{"num_attention_heads": 6, "rope_theta": 66900.0, "attn_scale": 0.161, "init_std_qkv": 0.0319, "init_std_up": 0.0319, "schedule": "wsd", "decay_shape": "linear", "doc_mask": true}
Each number is 128 + 32 x the weight over its row's rms, rounded and kept within 0 to 255. Layers, rows and columns count from 0. Numbers have three digits each. The size before them is the row's rms in percent of the matrix's.

# q: layer 6 attention query, 384x384, rms 0.131, rows 0-63, columns 96-191
# k: layer 6 attention key, 384x384, rms 0.133, rows 0-63, columns 96-191
# v: layer 6 attention value, 384x384, rms 0.16, rows 0-4, columns 96-191
# o: layer 6 attention output (transposed), 384x384, rms 0.144, rows 0-4, columns 96-191
q0 078:172125127096167115082171120126160198117176081115133148144138182111116092093061082108145167125158130097095110170126141109158116119116100137154110084148140149208170147178135076107171111115144157132150149076163117119190080119129150070109092134211082138124133142139135121105072077099097088155
k0 075:134119124093141129149158135151112109116161151113119116092114145133153130186152136142154184088110154194146105161129103206149171158147160145183111162218173155126136129135127077150108166123131171146099096123152138137153111115108149129103120131132128127130159106139095094068091110103130127162
q1 068:146163103115133120192168129112100072179124120107132140158136136147103129135167085126116153072104204135176129088145107134116153124135168069135181112121114148089130122150103111157100145111107111166129195149071121123114156062064086071143164132126138103058136093166100171115143185164104130115
k1 069:107134067059162114156145087082124104132115103144135153177137126168097178111154128093146155110123160065164223134078116112155157179118147098118108135114136166100102133139170103193137143089143146100102120172110110086140157138112099057064105168118171150115137094114143175135063115127103170098
q2 070:101118118084126125125141171122063097147133130147116109129150127110144137202135142106107134161090153135173106183179134135061124030156097087156181111110122059152132136118147083054165150182130110099184167162100175143189128036091149117189147136137168092105125136099128144156115208171126102142
k2 076:114150128139145112089183093123176054126128138224170158142092158148130125150099116159167043180064141068103154137132130126128105185152066134129109152109144071178084132095118072064124117130031108069121113143145123062133101145062209189123154138112129104123124110110168150068133166110194080102
q3 076:139169096112150125082134079150089165097146107130105111145110163128144080142121074093168164200135077153128125174086106151148176180117162208084088117072097124182107140175144165127176165154118120148164146073137099178198106170171146173102096103117119193134071122110107126121170117199109161168
k3 083:174135141161125082072063159191119110089214123144178057161200150153142151116120105103068122176104118130064106151081143129127150122137121075173119087091081090142118121119108128097173140162158116139160147071138142145124106195158204143121092089088124152143116158091135141130195142127152124134
q4 077:155136076107066133092105119125096110176138130114074088156114144149105137158124109104170131077165106090074162104122102203173194099123107136095092127144161123136141142157185152130108155119112141137143149131117108110146114154138091070061128139107117089101094135155130102147094087102097081110
k4 070:206099135103087150095100120108113194100166165128148083121140133115127162171158127124115077137131138182099121175129059107098176118117168076106082163157122146136143208153148133171074099153092156072117144154108147124105130164166108089179202145085153130090109116163092100133134128174141146123
q5 083:117132136148150134115144142132055157087134196098151137149118171107153166148113184113147148112144127138118155104120169125151090119133155088083120147086104197137116099126066128082157173149117141144136133161113149100117093106097064155105142107106211178078106162130144145090216135165039127112
k5 081:116145117125167095108117193156129101136131113135123106112195097135100083152131096165156100082119131068118115145116111104135144168059116157142129196113070105108146069173089119121112085089125161178143087098100069131093164116146115159109134124146089166096179120128192179116141130118114161100
q6 080:102077120158061184097106125107165160085099108154153149149151124167137128103158160140115147089185133140146110098089115122185125146081176122112087114152149127089181149145162152122142111070145143099128120122115139199167088105094161027153147118111110113194094135109098078137079110053135130144
k6 090:165101102150115160102115149128085123084182159095181103134114143138129096091147153124149081088121207167066184109121128094125105079160143110190090055158144191152122171123121094150139066078108150137139122101129092086165091065134144132082120124091138141126150127133084123093086163119166133161
q7 078:104120137129123120119153132164137137107138092103114110175166129164124140134084112074076090059148198151167144155179126148158070143164122108130123152134117135158094176178171137129137130176127173131164137143131130151151116084092163082142144136113113148143119082161155149143168129086149083139
k7 086:115130137113130140053115141119105126131164118135132141089081194134141116099098194159055137091116153138105145124156128113197095116137191088077096123113100170143173153107102135117139065134096152157168075193063137114147091058104131083108150175089185095091102121117147118070196133119069089173
q8 092:145052149181116170143164070150141117084134115096175165049164115082092119115153116220072120095110094134144094185139089177107121114089163087102178199142136138129168145122089117136071136114161071143175122069129140101140136195142155113191123153145174175127152125126083026116114111125099183092
k8 088:048105229124149139148186141092204135094158089104089164138134207113145141112146110088148197097122132121122157103131148110125112083154121117060193125131113058141136121135118109108089131126132148106103084082152131138122118105137172123155094130076183059146089141142126115117142125106150114120
q9 096:127162111154066167146066092156141107110146070143057139082151145161100134086158067118142136079139175131125151156179078158123100098130108109118054131163122093077148118153190087158079115148159143084152083134141118195108113116126145155138149154141092114177112059077099078205083140061124151114
k9 092:165139121164154101140161089120121113101165115131117126066145109170132107141118156137148102151107173114130145130172083165153132128114168148120150100137085067143161099170156065167117139161152140059130074168110124184131122123122082134206177117112189141159158088119178102110146153168103110129
q10 084:112105167128054179155152129197157138051113182153145161127148128122151156128095117168089151116168132159155202109166158133133152124140142141121099116080058120196128154154142149105138152100109129117163092118122117052154091179085091191111132141140108151130108088129138117107087136120093125082
k10 080:088145161148105153159124111091176128145116131171131171160188149140134180142115114156116174115156081149121205142088148152155148103146066094109114106106110160135134084153170137084156205114137132104133176148096150135168088056138065125119124105129061111120126118163108044148107138123142113096
q11 098:172107096144119177153046142150136113131117115131133091148180106163125107147171078105177169122148116157105132122135094097117103111155109133165113120183129086114134117109184131183139092164130154075142124129155097157126143140116127143121121126131086101176140049144106139163100155126139139126
k11 086:192163102187123147083151084133113137155118141083160150145153078188109124111156134146229110179143119083137192191144141158148138111186115080123120073106085094136114162130162114184131144156113056110033106153175141101097093127129059122111161141127143121104129115124119087143125139080187160168
q12 096:179125110198138137113082156143141140057115160141144110103174134144129113122135168094104066177156048133120165102104173089107094113059166073120181118158154084097138190079128122122131122131168159113142078149125106129168121090099131141147099126088110144157114107175104166067128134093187152138
k12 094:152119136143073186124115108101095096133159180176141080159109133171115197123103107097174124174159088130095099110121113123153143108145154102160149080087140090142076209131099152116176138181128107103157139182173093109130072123122104106173123084174184107111082110165126079108128161114121081126
q13 090:137140135141109086176114135120157126101120065146078088161153105184082133096142119116115142111095164117137098143147113116082070152120170112136153031150124121118150121144155160114131134136090144101118136133141164187136105099109099108132083104116082085228138164157143123132068168130153159165
k13 091:151117133147093063128097102105158125063166156102143108150113126093089143146161093100195174119135129107117190118086131115152138138155123117152082047194132152069122156118135100099129118098160139108131105139120067137135035129115072139068096128121124114168089127117036134190102087104135102179
q14 093:130138151165098139109145120161128167191144112063121139094137112127151078123212180053149061148099109094133082161103124156172166105143152072076136123121157085122121116095128123090079121006168179197119114157134090207133128113081164092123139150126167144118152144121148098095133124071111148132
k14 089:149086110109126067126151168180146089149144102104118136115117141102126092128110146107125111080096081122071078130102120202138145089117147138141091116123101169076104091100083105152129101107175149168176114116100088122170128128125142134074148125097146167138124105099155151125094086073138085138
q15 089:123079119068107137114142127105104124119113141206152155172133193124196157143045107151094120157158106109144105136170126132131142097137193120084119132126185140180130122125129127101110137076095188112124064108104098099188085111093156095201099132152147107165127165131168143086104124120062091092
k15 080:131103109078117133125153120161124108158166194118152174155137156135133140122105067098166105116156132141094114095072098151122166111087142072118094086181210122136181165151114078115143157123121174177138090110096100145202097100091101110140100096218151121138132103177135118132095135122119137179
q16 095:115133067134111208098125171158099163173127093132084111108135123177114163082178087127153137122088122138134116128097134094137098166172117171137109058143094116093117151153158150112098094122041156173094125089128158105120144155139111070101093102102146131136162132186162105136129090077174193107
k16 082:177144149106147107123124198169140144085079099057125115136141209146130068117159123157094111098051116176140107128155114090121154109081123157103082087112133112120152097135152131117113092091137183073091118091168120110111150083136180102082107147143115136187136146136163169051170139090098129103
q17 106:131115129062161057140171171135134098152132093210159070125160107159183123120067126110135099150096129099109090139137128134086177085121149124115113095126171158133105167193122152118105116085107187141073111148124191084125156095136141084142140169089107122094128109080141133158144149147137153165
k17 104:140195113103147148154169185130128151107096142139159113119089108076137114128055157089109184112140140114124136101165069096141149118148132080103082139118159137129137127105102125107084089098143175145148146100088143101114102132145132157111143195082135097145130100021123077159107134109092126147
q18 102:122102107122097195081115096150135128103160093108118142105146108087122139131092143177177132112151124141125119123166093198159104132143158102156164226163135083119074097102114118129114136032143135171127166116104027162192094154170122129202097090133131175140148118142060139167113113098160138109
k18 092:141117121184077100077132190147104144164115142047094111173122104093122129122108079118134154136133165072131217124090098107161124091127129085162082106111083177152152143200119134169141166155109098166164150183142093082138083118124072102198108084150092102119081122086120078157075117089131159177
q19 089:170081162137139151068101089107138110053084136116125134111116128114106177198130093113142136128153113194124175133179155144181103169079108136166082112139051121123143129100081208149110156146075150102154154177106121091103061124140164210133111111114106097115116122138126062197087167103152112090
k19 095:132152092104202109076092085129132153148125158153127144100157110149143158126110089111173121129175129169161202146127181121150123110169100177135138100082071106099190123147161106087090087157146135100163123180080147123076157124089101122174137094120097100155151147133164153174130072159191177159
q20 100:132093138142094119173151118205160106120136157067149077109151121156104153070097106088140079111093093139110156103127117126118116061145098102101087155130126123176097071132170108102147130121113122135125166125175164132109185097107107081103206126105100185144161076161094141126105122162137159140
k20 093:178155127158086113173159078182161120109149121098104109148078086126056143070177143038130130116065100141097093145125043111163099159130072111144076192140086135125120044114092092141116094110139141164198186152128106187167117119110167143151169173092154134135153095134125098138122137113060143107
q21 101:138110097123098141116146103191153121169145046160084128091148098142177119116137140119104085152130134124150140160152079124175148125105161076118137125157115111205137109177162079134093117086131148166118111151119111165109125131159107105116162149104193137088156063105145066139114115167228166118
k21 098:085110125201131104129151128119099119094149152190123153068170112142189074067137139119100124152053121126140076152182074117136120108123131108124134121138122099151152057127083090140061050117077135143117105136058112196134106116181122159091141162128143190139148100096095144108123170137143114142
q22 099:135157150128138078145141133197185189171107085098121102195173108152123150091127108106152101125119143114126141184137095078154103107158114074137204201105202160102175131131155130131172052064120105187083083132130163113088173071137174094074124153054128103133172160115135108194131160136139104106
k22 108:174132189074114083137166115171139101076135106146099135116121147080130129143148188087077104034109119128117118121127074127118117100117130119051140142136178082103106096134084112096124113103137124115124087143110115157129174143103204123062111159112142152121079131136165159152102136118107146121
q23 105:088169123142127171106144140107130109100168090135123186091140102155081159139151153147166155141114122139135123150132104134078129174092144144141190129116150139121121181171165138084154054069164202130162119109051105177170129162166142093164129159111157130094120123134168128108170127090081148138
k23 102:116084116137065106143137070127159099041098104141141117096118173108102127128133177122151115128139109176186108167146083114108074130128155129090119160190166123135109120097137074098100069108103149139105095146123158145192093169126115161165116139108131180129107134124160083205130162158098098113
q24 095:158138083102128191059141124172117089143089098163107139182140144159132186172109127173156139151119121114105207172179060137100106132075088141100191123118128149163124153148144157127171147118130106191127152115120114040204079108130090014145135175181143092120127185172175078084111137117185170144
k24 101:158152139104145158120122188164100088109076126097104078127084164154140127095111156142094112156088133094103108136101138111177112147090148143141125089155095201102131061141140096120141118106093142129159144070114163088155117058166166133142127148089087127175107140068180148151131152110109128112
q25 106:179180030109157129053095137108104094123113144137130111081110134173188171194192119140143093076067057089149100179141122199116167117154137118073118148118130161110124193217155130069097109146072114190134134127099143097136146164109085082097138150097212141057154110152142103151158165128115140139
k25 109:131177107194145113096145150127119126103133129118116104083158050074170109124144187134127076040103124140105118139136042139081166105132148157128151217114139127077101128168137146131115126188123137110101045122122111142153147125079136113074149162121140169095113091167132116149165169153046125118
q26 096:140186082079171201136116126209174086163122107125089111147071118111174116116131173102160137152080148134183135131127109152140125135130208148148184204058172141130125127179122127074111122153176153115113104158129166121125167094168126058058135184086142113079130094181140144142146091156110142116
k26 111:089103137182147156209120146138194124051118112125122127150075053145148099132133176161097112109051109128166102141126112167099104111136145111105077129149072209097119090126070136103127116063083171147196114145126101145165149111147194210099124182070113140159098116124125152147169131172121127132
q27 098:113147139158082192126130094172096117119107102119042137028087120100197082128162115198123140146102139169136058133138073165193083164138185102092153150075132152117157084158209155141101184097127142109091124157152118164143140143144074098140162112144136144142086091131084138150125157107135156148
k27 095:137155149135135136152091184117133145102118133098139104106170155087165130122101178079129129127167114197122134115162117119151093177123157131156174092156085167122082054186215125096209130131108147169064085124174133143136100131099117097171092138126148116144155063138174096152108216116097107105
q28 112:106156138134192102138130117098153143209143125126123146147148131102166165130119142065172161087122150134092157079158140107162151104103158086138143098072092136143133121126099095140076097196083130118098120105090164091125086162131182084060124089114161162214137119116133130131121117154137121096
k28 100:100163159133171168125114100102114121180137099166096131112155083171137175153086098132149200150158147119127139141101151131124102091174160093113158142108153107152140107137157120097130133155127138140093171148125142128114182086134164099149124155101089107156161095152136081102151158157134105127
q29 109:114150149078145223100120071066101099141104131081130166072222180165064168133145134095110159126084162141145148108152149158126116170142139126147129146069124099123135094068117133146043154145126093192132174099115090107163122154118056117105126124108157091111135149096106182176103044165117143128
k29 108:144072107087090130120067153099176146166133158051147120105190154089135172111178142146104123126141147113136114097115175115066127173091107165138136138112129082114100101159063205126126181106178101163176106179137167178087160121140105119122109084175102097127142113101108157140135191109106142117
q30 099:112088136164183114094127140096162111118110186135124127179112155074121091161231117132110161157149112147160185079093124137114129153114132172131139110141157113111136116101121108196114096132110178053130147121075171118125193212122161148141130136112141119093140171131106163081153191127077151138
k30 111:081087150093167122091148112142145144083127149149130074144114200093182157137120095194138212128116103099132140129168103099106106121124145122131149160086089150140103147125159159112124126165111113170052079145147134043143136205143137120052124120172133124133170101097095124107136143125165127131
q31 098:128149164154195084118154146141130123137158134150109106138144115171149201123130176160127111131106105117182118102094120131088111166153132124115145011080124133131064101096107146167145119117155117165155126127182073191126131140125186228126199103096097149089125169094089092125180092098090152068
k31 113:123134119149138143135091105130126119111083146156125146138168115139100148157150136139132114118071093166145117143138195105142097081113081091129136039045113117126148186065167156176132137102074103124097062108141134153128119201162115224095120128156082149109136216126135065143067108175128191144
q32 100:115111126141121050121122107142185112150132082068202168104087112155122082147142103128123126053161127121114119101176154141090124101095162139133140099202117105082152068061138121132141108116094121124093153101157100177159103135164100063094106163161137148112123115096103082107175126134109101107
k32 103:167100099098131105115117121157117183079096073046145100067157191141113167133220119239087120109082207092140131124124164109048142163146129130103135128127105094176110155075108154121145086097099104065150204097090090139083200187128098096122133141069237148104136069121142136105122121078117141082
q33 103:150196160161120124097154103137089148127150098134139111110132136080100107104073133088158126160189113127099132107198110102125132127119147146149108178116114133165131064117142130109106134130128100116177120106151163131138077178104132049115134086131148124155144149123090180091147127092086134148
k33 111:152168106202141150101147152155127104139107097124075158128129116099139109122119121150149096108084110146114156184121126132094121105139147119144140213135124120156149081102137125144085133145113114134162127147128096134140093156140139098097107145185107113123121189133117110129172151175094097149
q34 092:113152095154115136129123124122169160121087158164093166157144105157144117114134135125109091108177119158068209117086179102122095103108176100139152045083140124111097135101119156140132105138120124109158151133162165161141108137150076129141189146172083075088136110149102078112120138089127075206
k34 101:137176136087076122143135148080154071089110161156098095182101133121074087131119101205113116155155170144104185130066098145139130119176162097106140104109142139163089121121104134119131122112124148169186163171157107156125143141119108152116117155149116109171132098133151125144129146164113077198
q35 097:077175171139101187123116166098096104114121111179136084189084111111204074094090159103143125079132144146128125126138112111106107103160103114098139127155035182088130138128161095118128089128113142124153105156152097158133109107148085080114095132137083145135078128139145160178095091139127125106
k35 113:134145131156091157143152144117154123125125142158062153110141125143191127142147157191162112123110138161149141167135107167108107153151132117148147167171126166150139171181083084124146085165080162098124072131145125146152101106146089118193108163178116156099141116134136129110108134128155123072
q36 099:084072124122144173153159151065131125211126121089123106101126166148052140169117092097105141146095134094174086124093151098142083142110111103144100212148144172171117104033128141119116171093096155108062195154084069152079117207131105123158131147145126107139148137087105134100161124179082112087
k36 098:169075132175167143111141093073187078147115136099165094143152149114120118149080108077164201106098138143168132113111140189159109104151155091133141167186147147117110074120117179108088161178140033118134122087087121124134062159176120092150147134098104112130079103100088174137070120201086126131
q37 101:129149158151146165114157142109141137110119138131123136119114087155095153167243125221125160159149089090134080113098141116107131124101065041117130129117124108093100165119084086121092157129187123120088120147141159146120107153100137143137104146119197126094199152131098099174121104105089124093
k37 105:223168144148181148132140145113134121090114101154177093190154104096129058124182088150102190136135093117158104092108132157170161100134058156145165069123107080138136149061095099138143093103139148045152121138198083158097104175089137213121126145120149110116202127122060115151179214154068128175
q38 098:131145156100102134195109126179093122153159118111130117215076104128131139092112171140160171121148135154135101089105107101164143144116136057123073140095023120072070162167123115121114171113160167156124190152099196107111129113117123089121113113084134167133108081122161139166135129099134158089
k38 107:117123123089123089141135143180088160154150175123135132111153120084202168097132067103153146105112091164074098121137140087119136136099139148130152120169167139089069091125086162131134159066164059131177171113125147183106199123097119117074113127137094148118109124107137156104135148060138127085
q39 104:061140127109166085119111121111193184120119149127166156081122136130151112136109116166102161103154165161184144100075143122133170096142102128134103118160096146188090123120173150094148121119093092125096149106109166148085202104102127151188068137123053100150144068126158118152134119126066129163
k39 102:136158138118112122116116101140111120155130065153099138080071188153123158069151153166112139108099130042171074153111156151134127149125147146159122127163161093053096144066194130139155134041138139127126095224096143080077173121114070142120146135125172134165155088066150187080110109174122079156
q40 105:105161131146166075125161169081083088117144099133169173114124115115178076099129074059115129195151131074152136200076148103163103175132160091208059192147146125118143106149149100189153135130116115121115176082057136177122134109144201148075124065180074121101172125174152188119128157187130167101
k40 103:141151119077117153073180148159095091121122089129160187089083179096071139153092121107133123167214099111073111157069117146166162181109132154174112167146144153115155145093147129123198133133159116104201194157076114095143101116097093100095135064143159086074125120122134162140136103159142212151
q41 101:158067135106097139079044182090094133174105093099160135167220138126093141142138124108109113091181148114132118108114143134161172090217180131159160124209127121129170205124083147148140136128121082125154108106105098189156162111151102108181090138187106112202145162120161148072095118103113090117
k41 100:077096158147118136121171129109087148088158086112136066080145142116099120134170163112140111116146061121132084089072170153115181098199149162148137089154109091135103163103118169109109151138114123136128111096124104103156134125218109214180099122158085170179155153132066091065139160117172175118
q42 097:145208132158177095091195113180138127179140188119106105121123082086165123085127172203133102111125081128149185125143103168143137180119157138065131172131102172104124096112108207128064102108128120111162128142149136116081153121110138146075136191124079114168112113114105135084123122152111121145
k42 106:123164166122179110141095128139128126184138157090108187129035143142139166159108115100155163120147166098150105097086115102196152160125128129138046052092121143124143157086149099120078108061122122117145160132107186167055125097156113083046127157092161099126123122138100171157159154201114134245
q43 104:123128135111180116186102045091131122128132121127153214106108134114149180186098154117150119086113121085119133136080116165166133085094166100132153073098154141193174145139118126167100159147132157132192182186117136163117121126107144157161158127165119153088108132099183123121209121082127112091
k43 112:120177123122164129125133075077113138111139081132134130170169077115135107103098126105133084091105140068178174181173150100157112119122172121105113101099061136191153139176093124126103163148070166095139117135159128087161093135119116161155139170150189121152165157115150130086094118114117157145
q44 103:136151169114115135102098172107125149099152112126125128123123159177202086122126080113105105126094128093127171110167197171166139087129126119158082087111163153124121126129082144148140159107113193086144157123139088099121146114209160180142142121120191152064080129149179102118147087103103116141
k44 103:155075114154155121120144147082164121143135147139110150067147129140127147099128080217127123122109137149179141158176132165149116101106105149131042095125132110123135133148102168140075126149103177085116126174112098125137083138179078074152160125099201165110099131151156090111105114172096138096
q45 107:118096127088117077167128219144100119087081122109125136173147156131094115094068181117102141121084129174132090147146134086084108152144128145126187097149126122130140137132118139098146055073125168118147159103101168167139095107108164165131109130102116148129139194099140135176123113100149100090
k45 096:112156143092116101086106097166147134105146111154138139027103189145138123154144086170138156117097149095195061081101159145124147159125152084085152097148151126134073162112143153132094110128103157099065137124129109051121068133158111143129097124070151108091066136135104167154148084166115114156
q46 100:122074191155102161107099176193132092157160050127088128147176150110019064148130113123127180110163149129142085120116135151116156111179055127145164101094123104158135175077125146127114169117180134087124118096151093170049116173128144195164149112108107120153121150165129111156158117142119114166
k46 105:172087228074110118066029172145127151094107180128089016108102171099061045134139158150193110143140157144165145181156059137120168185182118180148135113137111128129131159101166110112151075078108101117136203133144103101076143139060193167079107120125090149125110105130130145207125104153112113127
q47 106:099190152095124097152153168095148127165159200157153111094079165174102119161130126172123143134167111120163157097109148133146142130143139123140108107168100090140083105121159100120152082162150142149110117134101194133185143146085114179058117126139116105134190125140115167125136130142167082196
k47 103:148136108096202117110128134146099106159097174149146114068109163100067097160155130103113119145180184163068160129087157112122115129183112129149100120131140119148130141110129142042136118113140060063060177149146151134103160143106122133112118158162065071132177116165159165082091088185165162147
q48 098:121146120083135139146168180118057158173136149219130114131117141094090185135179099094114172137173126182126118113078166135065130058109126163129108138099109053125170107043165182136074155046110093121098146092123110157136167160164144127087101113109170133144186085122096065172090153147104222129
k48 098:112158122174122157116145159107159135104149155169155117146123136160138172167109121153113127118159101164105070097183132217136147154090121194100160104145115060210102082111144068157041130140153090177122119064124093141157172154148127147099167106022131137140051024099111132117141132171114141155
q49 105:122132163105129172114089110225167120065085072168092113148093133139140154130117107161113161143138119049111091094155081053085161139163153151143083132112205123160140144130161160172135165093061144065080117095121059141148085105114141081130082147117075100175115177155088173187135152117072106089
k49 109:171159126170149116170119131194156153113134108191095106105106193125198158163137076125192118195123153140130122142128089094096130158162174159103137095122174186165122172153077106215141124163097141150102132115119185146145108144095159106088147128074125165110085118089111065209105159148108154096
q50 105:080113132148149172153141119106126151081120131131161125185150133110143069133121122104108095150150135108094111105125135100099132123081117090121108186127159083139088077173124194122123094123177146123112138140097079126109176084140151146131103137122141154158173110116132156134133108177115150121
k50 102:086106093106132139137132163170210148078116153088104154203162138133111053096105117108098080124128099124113136126137141132134075200053102152162097165161082140193117109132130134137156175127154085111138149102162133131157206073110161117132097128155103120129129108100119163140108142143192106090
q51 100:118110139066159172125088143162129132133120093125115139154090177159187089111176109096104103109099094107182118136056135113108135131108109139133143155141130121159159080137078119127138167138088105092086181086105120158151125101159142120131104123078093075084131155176125184085093080144109123108
k51 109:129088093081146164168126108181106124067116116110100148116107193171118126122138133097108110143115120112123038147134120078129116100134121129122124207159109157160109118118161070107108151126106113147129150147154141154151093148130158121155156161081138087088180145131124135091079093176098140102
q52 104:138096114154140101127151186103159075107136201156136108059114131161125092140156145106141097144145148123162147179102108163112157159109087124113123193181137116115142113077118125141095160200138166058112119128123176164170160085105124144199099133129085126133142060104098129198140132154110140105
k52 098:113093036140117148136129171119147102114125128149165098116091172118103094125129164141150141115101081080135161175133136203130106098149114152153128217148139079072114064070184118147090160151185130112194105120127156191131192170187130116161083110163116102147115179085132156069101161137125112119
q53 104:112104117128109069148097169149121172168183122148131183186173147115186099106148148190144120133116142100140140131138127093154131136170134130124168040085106147168086139170070082168156155125131114153158143108132092125138141177156122099115123101143106134142178160160171143105111172122101115097
k53 106:124114124132127086138112149100112120135120098120131154137186127139091132162083145138109103160126159117215136150102159134135128097117116167155125069146112128104156209169087092176189148145052122196119150124126129112156115101181161129147122079109126122144100105123125134120129110150137108079
q54 093:156125100171099198095114182160147098046097126142086106142155163102168137115133065196142102173116154138129111154141070160104153135131104111127122040173089140069125147125170140119084130099092152075151150192140105199134094159126120102075132129157109137154155127092120148142157141149140068096
k54 101:122062156122110165125178132168116073109097141144200145134109044137113116159147148167107079167154139116125096146195134117132163129145090216100201102125125037167075122156135100093131120137143104144098160215116167218160148139072086089099180146120139165093104158066091116182131160116156148115
q55 101:100134135122131067138114159147129118186090123104140135098129110214103130162099131139095131155109175068139101114104136012064131128097105123132152091091119167099187132156076137125177072118126094135175114139135133124161120094119131107129122081175090118122115145117168110120144125152158022121
k55 108:124085126137158092126151173123085197106149146174107151150106169097094186129062108093051127145152105100180087108112186118101098189151099130096112149133162143092159130090122127130122117129165111120108158168133143145143150108107092129121155120143111147129127109097119145154114068133180112089
q56 103:118097151133095191136128126222203138160089083143129144149144126111091127072096105162147135131177141099106097141130161181125134161145150169116139158130116079129133149069143139107091173076158098129088171137164101139123113160067089139169099127134127114060183139057089139114092137083132164128
k56 104:150104079119179135138150156145147091106110165171153118160140106128134054067128150133151102092151094135183178129147115175117163158158201154149136109168109138146061129185112143095117144102109122102153122100143114182116147107137158122119154138079110113096130151135117162146135118153123140161
q57 107:096135116146167163103118075139071079047115084115155085096090121116162130147081096164155098169143109114126143108093149135121129138177137180148113154142150117136129152144100086113110143096181137110149079161045134108140113128101131112188093118174109101139096175195158098087159071121082132114
k57 108:141105149145198124100113111109099171077090101157076108092144116110117101163128090167157119112082081173070105103147177117146136175106139202102116101152135109159127171159120107137172123146184150082105122097142168120140137151107151148193057123128125135100120152100073126096173174103104145074
q58 099:132104162136073120125114180075163160142118101123153112061126123160096062092173114192144103125142125099092114118147164102147109107191083111143147095186118114149073106137113125136151065118122071156142141057078114135143094164136166158166091170157152126161119160089123160072087178133066124190
k58 106:121168143162139157151136125053157100119100111162099127112131128105068093154164125143109133159147086127134159098172187158149076075161145120140143128161121109107093086099137154113153073139121123103166114126169082192121084115131173163187146173171125099111134147115117091073130094068093127110
q59 099:117132164213098105210128152149152140168085143143127145075164111130189096120125102154100141100140109113139169104150127138113117093069107110104155151130143142114112167108113147153179091142100139073121172149149102116157121066141226172154078137135119173194184080104101129144124109163120119083
k59 108:124106132155140100061148108135130101135044157149132128090197138179123122135142134141131163108117119156101187110158144091170154129117067139103136130195123111166079199110084101112154132147127086080114153154134096080162210160164134178188100167109096134055170150129108138148184120127183149085
q60 097:124127152139103103133206101086144139145133109113169148129167121142127194088181125102108118151175104134155151205142098099129152125158099166128092151165187122102130100091151096137111145080130178133151076163134133116106152143146131125115075154099106143155148122167209150112126146077139105154
k60 103:132114126146100119131229114114067113113160127136145085146150128063125092143087119088107099117130120144107135072126119143100124183140131215110135161107124144120125050090137061186082135130109115153163149173150091135171123154168147178111113135093099091188119152096131148114153128151095099110
q61 094:136062142102172060132153119061100131164124087138165109121122153111119130149198105157129133177106139077115146118152084087130135199148147111091139092132133137129191113112138153131094141067116147149100110211134152162138117153107118182152168176156138131113106136089189202171159104179125134098
k61 106:146144151147091076160148133103097165187118129143107074141123131122125183126204046138153120215073110137177101076096091159119152164086177117194217128172159155122081149172121114132120147149137125136101098146151095140126097132087178160102109131112160146124065109051136148121187072120148157040
q62 106:092108159080131144124146153205128145105105076137117155212175134144143174118109122188135171102148144110131126093140162149074118130094107085095110001129080167110146109152100166155141142112129164144144130123082109090161078108115115113112096134184158142137081115140107124072096124168105118172
k62 116:151163145106114132078150138117099171129090146196114107179097125139100134136047162140168121114142112157144166057150115131108156071132110079096135145105123163132107104066075104119106068140131143110156076133103159110157075123159100166137130146122142107139093173131125055129100147111157089112
q63 103:145125076098076158201133119086107184099127089099146109144189169173160169156113131160112116136143120117162140153161121137148162186158136151108132139143132056122174093144190151070122140110104117136112109129167175128110085043115086105133101165161135102171143155134153129173042106100108055145
k63 111:107153095080098173152150149108115130101173142105112158114157140155133107107146084130142052156139146110218103183142109174133099199140119136144099143120110093169109133140123086135085095128115171125094125098107159133135105132141125144106155160115127144122120161102146090185088107139155103099
v0 090:135114134100125111172122141122163060104115144094158120183131131198132103084092175134112164099133100088085144091135103123160073154134063070150103092123083122113162091165124113102095121136119168175099104143179187118040149127155097143064184154179108118111081152109143097153139156185137145131
o0 089:177137140127087169106165168148103138070087138156122146085105091149200100155149107149115106137092121132113120135121160142157101076141184113130129195153106111118117130126166134152097118116155171125122136146164139151159102137101116146146069060105182146085152045087054081145119102051159123091
v1 102:180169124096104135106136147102117054122108125183112169140092130171151122145123119135145120128119141108212145125097102127149062184189126112188111134052124136145097126126116152175084126113143130118154113205128119167079077141131118129120190172108075094085174255144153164101149143138172115100
o1 098:185168142143118145121110091079117170131124099100153143150169139092111122173149122116084101136135141146139127110139153194134127081095121046139115185203152059124128118101131142126113158091127099098123141044143108136171178147124126105152105107132132106116132100096102100153110169151135148123
v2 087:100128127157065125164152198085118165184187088089147129109164123136062123093154120138057150113162172145097070108105106082123113154141103144161100135119073129091190175151093076140145138113214075193149057113139126153141137138091136178129154099130144138202115126094123107158094142213116092182
o2 085:100091108130118125056079160114140155099088142176152164114150124072112117165095105105073095117110049143113210107111167161170196103108098111113104148155128117114116080099126089164145069176131101118121124044079201166174085105129137106126138163099086116138109126136147105124134166103110179170
v3 090:172112100112077197137095129130151151107137077080094133117126112129082112131109116159128179159141139178131116124113090100098095155149138207126181154115086185067092086122139098118210143141110192138125130083152124123080125141180082157172110142148125136201104175162156095122141137105077181179
o3 084:162166100097160103142147138156125132141153174073086114065116105158106081102161131075153141095086119122086158130136160170102124117071122164106102110115107120142094145141189099108107113138136115139151135082083162119096131145175151124050134158065119117187121021089161144117107072168156102136
v4 086:128149153136112158175135109122103101130161067103148167131093114156117118108115167175177140133129163151107147132145123088117132127132089158133139127097138145146127157118133151107152134129141134137151069177169162124112089066095067100146120160110142125135106145139112120154082121141101156146
o4 086:111114192136143101094142142103119143131152115133092089122130153101092040172148079092078093128115159103153103144135135121112084131102177144114125171117175153168127047146098058155131095174114136111095117076100123118097119155130177108148098111165154110141131170122077135108211118132120182124